{
  "num_hidden_layers": 19,
  "intermediate_size": 448,
  "vocab_size": 512,
  "hidden_act": "swiglu",
  "rope_fraction": 1.0,
  "tie_word_embeddings": false,
  "lr_head": 0.00887
}
Each number is 128 + 32 x the weight over its row's rms, rounded and kept within 0 to 255. Layers, rows and columns count from 0. Numbers have three digits each. The size before them is the row's rms in percent of the matrix's.

# layer 8 MLP up, 448x160, rms 0.118, rows 346-426, columns 80-159
104:122138088165128169161161134125142109127126125130144089166118169135095125106136082080128098172149169115146181119153143126091134142120149152147117160143119129169093141168135078134131030137143164115166118153189139114141113118106100091107104129
098:107103144152071107070044161132149108189108162164139102133107160094159100124105168143152141159146141087105148123157152104124138169142127124114143165130155113189164113093182095116115090179103125150144094133101091124098153098194060149090111106
100:110090095115149083098146183140140171074152144142179144135139091153102122164139137140094175124119122100129109134107123095119121172123066104196123096075139149087033143088106147083124111094215097138142142104121179139147063137093139146112109149
110:142173093117143154124165152102081089131127144121142105111115144143106154082088109105152149164040120163136133140116114137200143094127115041119103105116134148143103065170129125114110139092137115140171068151091083113197173134112085140094120183
090:171140150137155061130162124113100141158124101106102075131107119109128133085141148124149128110159103118131172073129150133131112182095112152073137090192141102174126107127115086146153100126066145117052090070078131149227097156139128161176118107
096:113150151108119093138158154132129120053084104098151065106088093154113145126122136166129128133147071129049165143149148166179145099129071125122134144114140138071136121106110137173163144120192118157117123123060167099098125155104129176160134165
098:125156115162142180184110171106188115131163113107193124101146109178066111169158154120151169069101109149135042113133154144100163126123155109162127159110127202145093146162094106182159135129094077126162134067107164112126139159122118104060098080
095:106112139174202166125171131136140056113156148143128157041095091111151162123160103105167133149161096113151083179143131141123109097179133115083113132133204135106117057139150129055121116080090139140113084111129054165185152095126116133179063099
106:138152128198138114133119083131133127161140164090148140159130123102215092183189118115096126104155127160167135115120103143124136081171107091098128210118086069129140169130132108121085145146112102116089102138159065167134194161136119129101157199
088:093065103104145126157162121090127132089093139159153117145144153150126089115162130126160129076155135125073111157150136159139144088187158158095090148100151088075143153130076169113143090128189092158142117074118084118098073102111131113023118204
105:117109127103229191067175116093105150101129184127121113135132103103119132087149161082135117145100150125177122138133069105167158158166118098126137134093179125130162139170165136142122123070118127148201143132134121147106118136103071160110146166
094:137138132154126112127087128121102137095107165069062135118140154110132065099182143076114130108168148121214153106154130098124148095153114093141118081173225113108103086141140080103174128074159118126087110188117123173112091108129139126164086233
097:096118094096050121145149159124169173148103128112026093116107167181179194151132150135129153129113129128108142093127122140129127171085103138072142146173082114106173114145105128105103117145143170092159163101119186125117129137169169188061123102
099:110089127161172086135129154099182113116192148152114119086205152118138146056134106102084173179197117103111181149198109092090131151152015134162136076178157163118148092130145096107138083112167164109106111137095118138106103143144119166031212162
108:167131095161071128078115137134155130104127066116143139160152131183095034118097151082189099131124181157144101117105153143185148093190116127102165112111086135095085134069127162103159122101179134159132128170047184184130117111117121143130160082
094:134108101153169128111129095111130089118091154208164103087161159111127142122074120120136200128178117097126225152104132130066100118138071033126088073086096131168132126139135148131089124102124146124134129134168092180147124106124118131118160144
104:144107098094128079141160211142158146083131101122214090153139165111190125155112143126127121177060149064144116111157087136105114128086142150105095090124109105124157040140129148145118130133148090158054123088122127166138090206115146098132078104
099:130144100139163122159106177107166130145150071150139085044132132134131131110099164127161151104131109133127072121191109139130060146114112143068096127135084160125120123147074143128104127162048165161143159067125108099137182131181081190117080148
099:103121119118160074117143219147146054145152107119152181072082103135111119123139102071097138102090112118124188134066141104096161096130103074155133087095134127106110146153155137174129173111166127111169072125063140107123154177179135161173155105
117:104116116130138144131093133123118093133107122161124158151106097167165124160146112089086156142113130170118110085169125134139109141108139193170197114144155121170126155118136153133120137168113179094179137150173091130114144076137134142110122139
103:126127118136141164107192103142161089124066134081092074097154193149140131068113125068154148119091170123162144164134108135116110117171102107143134070160124055149118126094152137085089113090188129120103121115111104160116147127102125134111198153
085:117083142148080096172113088129111126127152064158078170201131114115132081120118101119129171150142185136123151142106105118092121186143131096108101121136107094131151084142130115128162137071112126113037143156129088103198066103108094155138117029
110:106112074177112166177118087131092137141122101176129160110133111146126124096149142124173125227169109115149152106128146107091145175096115136079116154102127121125167137170099133115133148064072144176157083168130100172102125112132156088072113062
106:154056160106116114137099180131122160127117166092143133172119104136153129168145120120090160124122119161130118103120137121030151134140099177104102208152150138111092144133162107094161188160140088094104111142151145156148110096066176125147111126
104:134087150118103063113199149153130144146078121125118155136060127124108117138127139126107110132203104208085059121154087179104118172128138125114120149160150073122146137152130102122165164109157097127096149107125168180124140102123106099102121145
097:182134170092119089131111126143084163151116146119134130162141028109166113120136115146169129128143182124085184136137112137118055151138206113118162125143076156139085101085095101162145187122179064194133161142154118162099090183099136150120091070
101:133099175090110131095175101170077110170136101163108152135115169059094171108166144129141077139123176108175151103136118116135177145148089111162121149079121137155140228097137203166150159078021168161131114103100129111126121080083095147125057105
102:094112114113075166117069131145108114071118119138164113108167131182106130077152128153151105157110082152138055118143125117106089126172122081092069071118097100099086105048083147121080102156086112113185142160133093116102089090131120078142098132
094:115104081148144086115095129122108120163123127142132150145128124112178132185111142166104161109134100129096099124139067116115086052141131103137075137134149082108142095076170197159156101185169133089143171129085169125137125114158219166177139121
104:161073125029163102149157115139134163169106093079072182096116145051112141137107123098176147126174143163106186082173077123153112178114116152144162067116095135164086117118117121145182124129157197124152134093150137063127096075111164121071096157
091:135106112115154120129127151104143121167078147176145132134077128124204120137174136117159123153062174123188094122097144143184125185157121086128187153153152131126162166140102121151132129163079165150181088151122126238171117128127119167109122129
092:161092116212155128149125104101125148176109101118173099154116111073111174106165139159117107137098107136117134124117186115128162099090111192107159136136107165103162120098156100075134102083156145101091134153135109160092170177116102104135095097
094:144184114143175107166182126116088127100101158175185145101140151083101162080153115113097145163146171123143097133142163134114132113118078144105124148117153157135171138164161113052152093155129065150097145114074126129095140136086094184124127139
096:110080104068155156123169142137161116126139139112154153175183093147076182142208114163118116104110180230111106083145125128144186130119153124185100145139164094187066107072114143135120117120069147089161102140136131186134080092136154135157134123
112:161133129122162071132118146129110151092127134153190125126138123129109078086127136062165139156161140121113096097125165134123099110154154100105110093112155078191105090088116090080140119157106055112176107119074107197096163121101174137130096193
100:112193068143086163141133184107154104154077091129171127088076124091103152113107154101114076125131114104083049092134157177155175108142157083152164143106143140122137110098108158156117119131095140157150141071124102178126146193178111131094107054
100:137061132120106075111154143158123150166070139143107122148151117104132133111197115083122164139095128114142165099126120101143105199076145171160178173158065132155132132113173137092093127117126119084106202142138154111168183100111119161116105099
083:126075100163065093122120149113078089150163082118144097098152099097080142168159108116147112154135167155102131112081107105111087202100098153146143151068150164136161121111130100149189097078132154138143114122111098157060077118143176132158098080
100:148130143078089084137169152111160082147124084043161129168103145098122144126146155139094125117136149093147171145091154164136159110138182111206161116176108067133115133125194076120133117165139133176126103073085088104167159207147101129103115087
097:138065129145129108143177111135073110108147101131062122079123130039103102122141152125114094080131130131118158128111117139159084175083154135149126128133107150148135164130101145135164118131151101128095149087103154155186134163124178120118051173
089:132114110103097099173161108132178143122107086192112104131166153155144221063088102115163151138047147111129136158152105148124162101104176131141165136086109100095106075127148085112079103143096091108112104083119131090172174131148142171137070117
099:158139112137136133072148142136093085128134109085138158150167104094088102105098112118097124091136188104105163103157111090125170134133132101137161066184153147113090117134108127147173209123167137052133107089057133150120100161134106194172094189
095:157071121119140164104124146117105147109116178122084147116148092070113102115171160140104127057150206100154180094124161086187124130167070105103186135176127143102127158139081115136180124145155110111136197140086190132088143209083161182177118122
094:122132101114149144148123119131116118119109085112085159101099127163115090110120191072037075076147070123105171124189110150120081135153071117120118133068187076111142138132134149160103031060124109125088096119168073115096138136134156145167134132
094:152154118153133151171108128137142164167199181124126129141069162144082170073165098128132087147144119147181161149071201084177092124091136152145158156090120161111121197141119156121126125139109153135179136134135130121136172071163125110106120197
107:098089139122129129076118094150094096106148088123182122069098152117150091175137162139104147052168146167122169173127111136115182093137104142116104179117097187108181118145139134175202109078088137085061121109139061097178137157169145122123101121
102:137167179161171084116123155120172115113132143145173130164127088119130051150146072156122071151144114104209092144106094120142098101103144072178137141131126080178145156163153107141165155134122060134149102117120100104166147058122085083128162185
101:142169112110135146079058152121080136117118074118126148129098094135157150118093131118130156133141102162136130119136156079186121158098079138163145114121103166153141177144073123109104152120103114154118132178041131170129054167147122108140153150
104:125119109144174109108103142113076141096072115141138060111108100143117167089102146089136170113174080179110137071098066090199132131085137118120086167126079102146174149106157109143161150129128154177130112104089139164113155140099152111168095124
102:137106138118072102135185122152071154137123143148120097182136176130139081171055098133114140167136204071149124126136090136052092108156173204135099080108081118182147173134113138190117162093115132157131116115150179094120123103092103094073125125
099:085141124162120149149168156108101131146111124120122152101110150130101083098085145183123125150171155129144118058147126163152131142070119131158148117122143106180123119123082083073126086112138128159110165168162047115125124153063119148098156195
099:149147147161114184068157158101114100069119141162167123097173129150184128141091112111183110130118138154147176151135106074107098193039154096151134156130121162143052157161108097136087155150126123125159159079096106084106141097130104050161148110
098:134158170162152133115156139156114171071091169127145126134175141111115142162151142174111063148188150085089120170085142093120150114163071079081129134146146120150122071173140148142143162132170151160089082063145113188097201090145064156097122134
093:150050058130118142153157157107067139120087149093159121185156135213115131138110105118133132126129115139168098140138132161168118114123171101106131111066140113191196123107104131111133171074133089155154123103117110134095113098057100124065102130
101:151136093134111186134141065140166149145114203080133139163094148117117127163076099124105098115161091123133110136118091155061143177155144083098166140208128120124187122132109116134160141139128172014109115140108101177114100155151099118145106094
103:078121090121151119120189153176160154144160160160167135137059149175093067144129151135076212145132138105084157106147127152127155119117154177137151130155147090127081128119112152141182121135156091120127082124159180090115114131120119117128166146
105:096147179099196121061148080098083142077100123115149117122125160150142109118186096084171139112131132127149128132161183129149074120188096094124133140108135046120139108081129134044144138115159160175146105062107126123117175118109144154118116133
105:156080123099133073138104127121172139109131176134092129037159085172184097100141191136078129179129079199111099101168111128150115192101123131139133148169118136137131150177117145140157133098097150176091143158094108149140110127155128118157146143
093:100194121105081138100092150132110124088154134140092137104080106078153127188127153134128123169191149133117145128126108181148102128172157161139129106104082111151130138117174120174088139150142106159116067201184074140092098152164174146107089202
090:087157141158098087166183141155102139099076124151155099174120129075091096097115213115100082096106171084108134151136115105088106066148068113149096114066152125104188117147135088131135094123146144177116147135097115115138114171158121136157083142
089:145109128128077124161130139131073159095142150097119084064168165085159131121152129085158104125077186085158141130148111131132121123111154081104113145131177167176154121110182110126086037079119085106178110111118073135127139157125061162119121219
093:107174112117156139117130091148129102150148098124159205102142127171061127098094158131107106116168177126186133143095177165163082109173130139101098111119163079107072125116161136112157179047094135139161122200124103150151079109089073129140134131
109:091118150103131052104100127103060162152161117136115084102116115179088114176098093083103151137103115114089151136192094105056144186125161130140136120070107194162097160135160106160113121139148173122141126156143109173079093138191178115117082145
101:147130182146119164133145091112134149123134182162089081165132158084119098109182105119156149134151095094089135151161143133109070133087013117114142167146135139151162155095116100184122154153188128161117157152170093126125128148120095177138128110
094:135111110145249170078095126127095162152117088093117120143090150039163144133121185101146088111156130152053189111145132125148120122103148117136072159076068177129166162120152131166127150137118199149116150080155125141091157191172189120127091132
095:123094159156150114144124154119162132159093091116139149127099160148109134074123104179118127155104164161131161133087091097117195166107106121170110131177063140153125162071116095119133087155135150135115110187113171115173121189171096158124109083
088:131113149184145153157154165134147072121136123085111096150134162152166079171132103122095173133096123173110140134154134108132165111171131119081142211112173122119104079055089183161184106058109098185121118106164099087116143082092116074150149104
103:092132100138200125136198127136095124109071196177124138143106157188109152054152141076115118102096170121171115125133154112182181128155129094060099097121091102096049089126075118116127130081124121113164088136141107157120188061086121083104167160
096:106111117138126121144148093097156121148111148112141104084074154191158074120106167145146119081146080151149141100056165167062119109180128098198159106176093068110105133141102146128126156128105135122136103173136119103099101120093130082126189152
094:142155101091119134123147155118143073128113114107122086115149174112139099152064075148121125089067129137111125108082138193109106129102102136136050149089135079104167134163120138113207130145148135185158194185128127161082123091104132109126119047
100:151142117198138086136136154129141150125107172114153133151142122132157154116132127111065115142171157134130184104180091162132052145153127088140113117134134186145117177129163137141117158141225128172129167110132180163153123179103185170089130150
104:117131125174145186143152148110094104189073095161120156140135143136120070070182226090094107155199179128186119129175138144101070104131110111154078162081075069124087159142111185170120097150063120161187153108116073106092139115126142137134119098
103:141130129127117140108165083138152124140120094089084118089076198155164129077173128079156116165143150091153166107175072157110141115153118127160135141188103108163124144103112029114123112104088137160138098113140073143131124154178159135148107151
102:138104118113114148161108167160169116115123093128164088206128156140096111138129088087126170093145082114129121101095122128123114142156132128126187117158109120061111142060102129170126101165129136153123130159130048141080131137124154138204095110
105:156109113142118147086109125092189151128163175144163106169097101093123129179172116090157160125223169070079141131118145138149154069188126109082127114075175183094105072101170141124155139187163104097122130131119100143051109166067120112097093113
099:093068134119136123153176139146091154137131148185143135102114093168117131138180147097158129146135129171146111073203134138163121187146139170143131137094159098104166096167108116174110132120152110143114153107153116122073117115154165128125113180
095:150090170108140149119135171144123174157121094121127134147155159090141167140152134138111116130105065153121162116162150150149117090120074132118126197172133164145111167096132146123113126119118051140146120119141104095117230095122165127159165052
097:110142208147125151107144061102080099150152096167118132086181054163116157169186097123141112099131132132211104163104143090112119087175121160097146144097149127142147124081161131111093146107103162136160079115178086023125155127118120111139151110
101:101136102136178116147141150091112125097160170170147040195157117117145159148108138138119175114118129095096175112152105049194162078106092101142149133125140150117111105113090127158110053125194138136109162127143064197114136163123162161207156184
098:140094106193155164190139128112181130069111137126077188072124164194141133136118133176102165147094129109182130137072106110138191159126148138122075071078096105145148145137131101055147106157136129135125096117160070104149140172169128109126171088
093:108117116153115089085105130099174126068116090197168085220090168095103112169128130171130084148121167134072070127167078090127157142142161148108120101147131180136126161079119120105133177181140124165207058152100123130073088126195085160108128096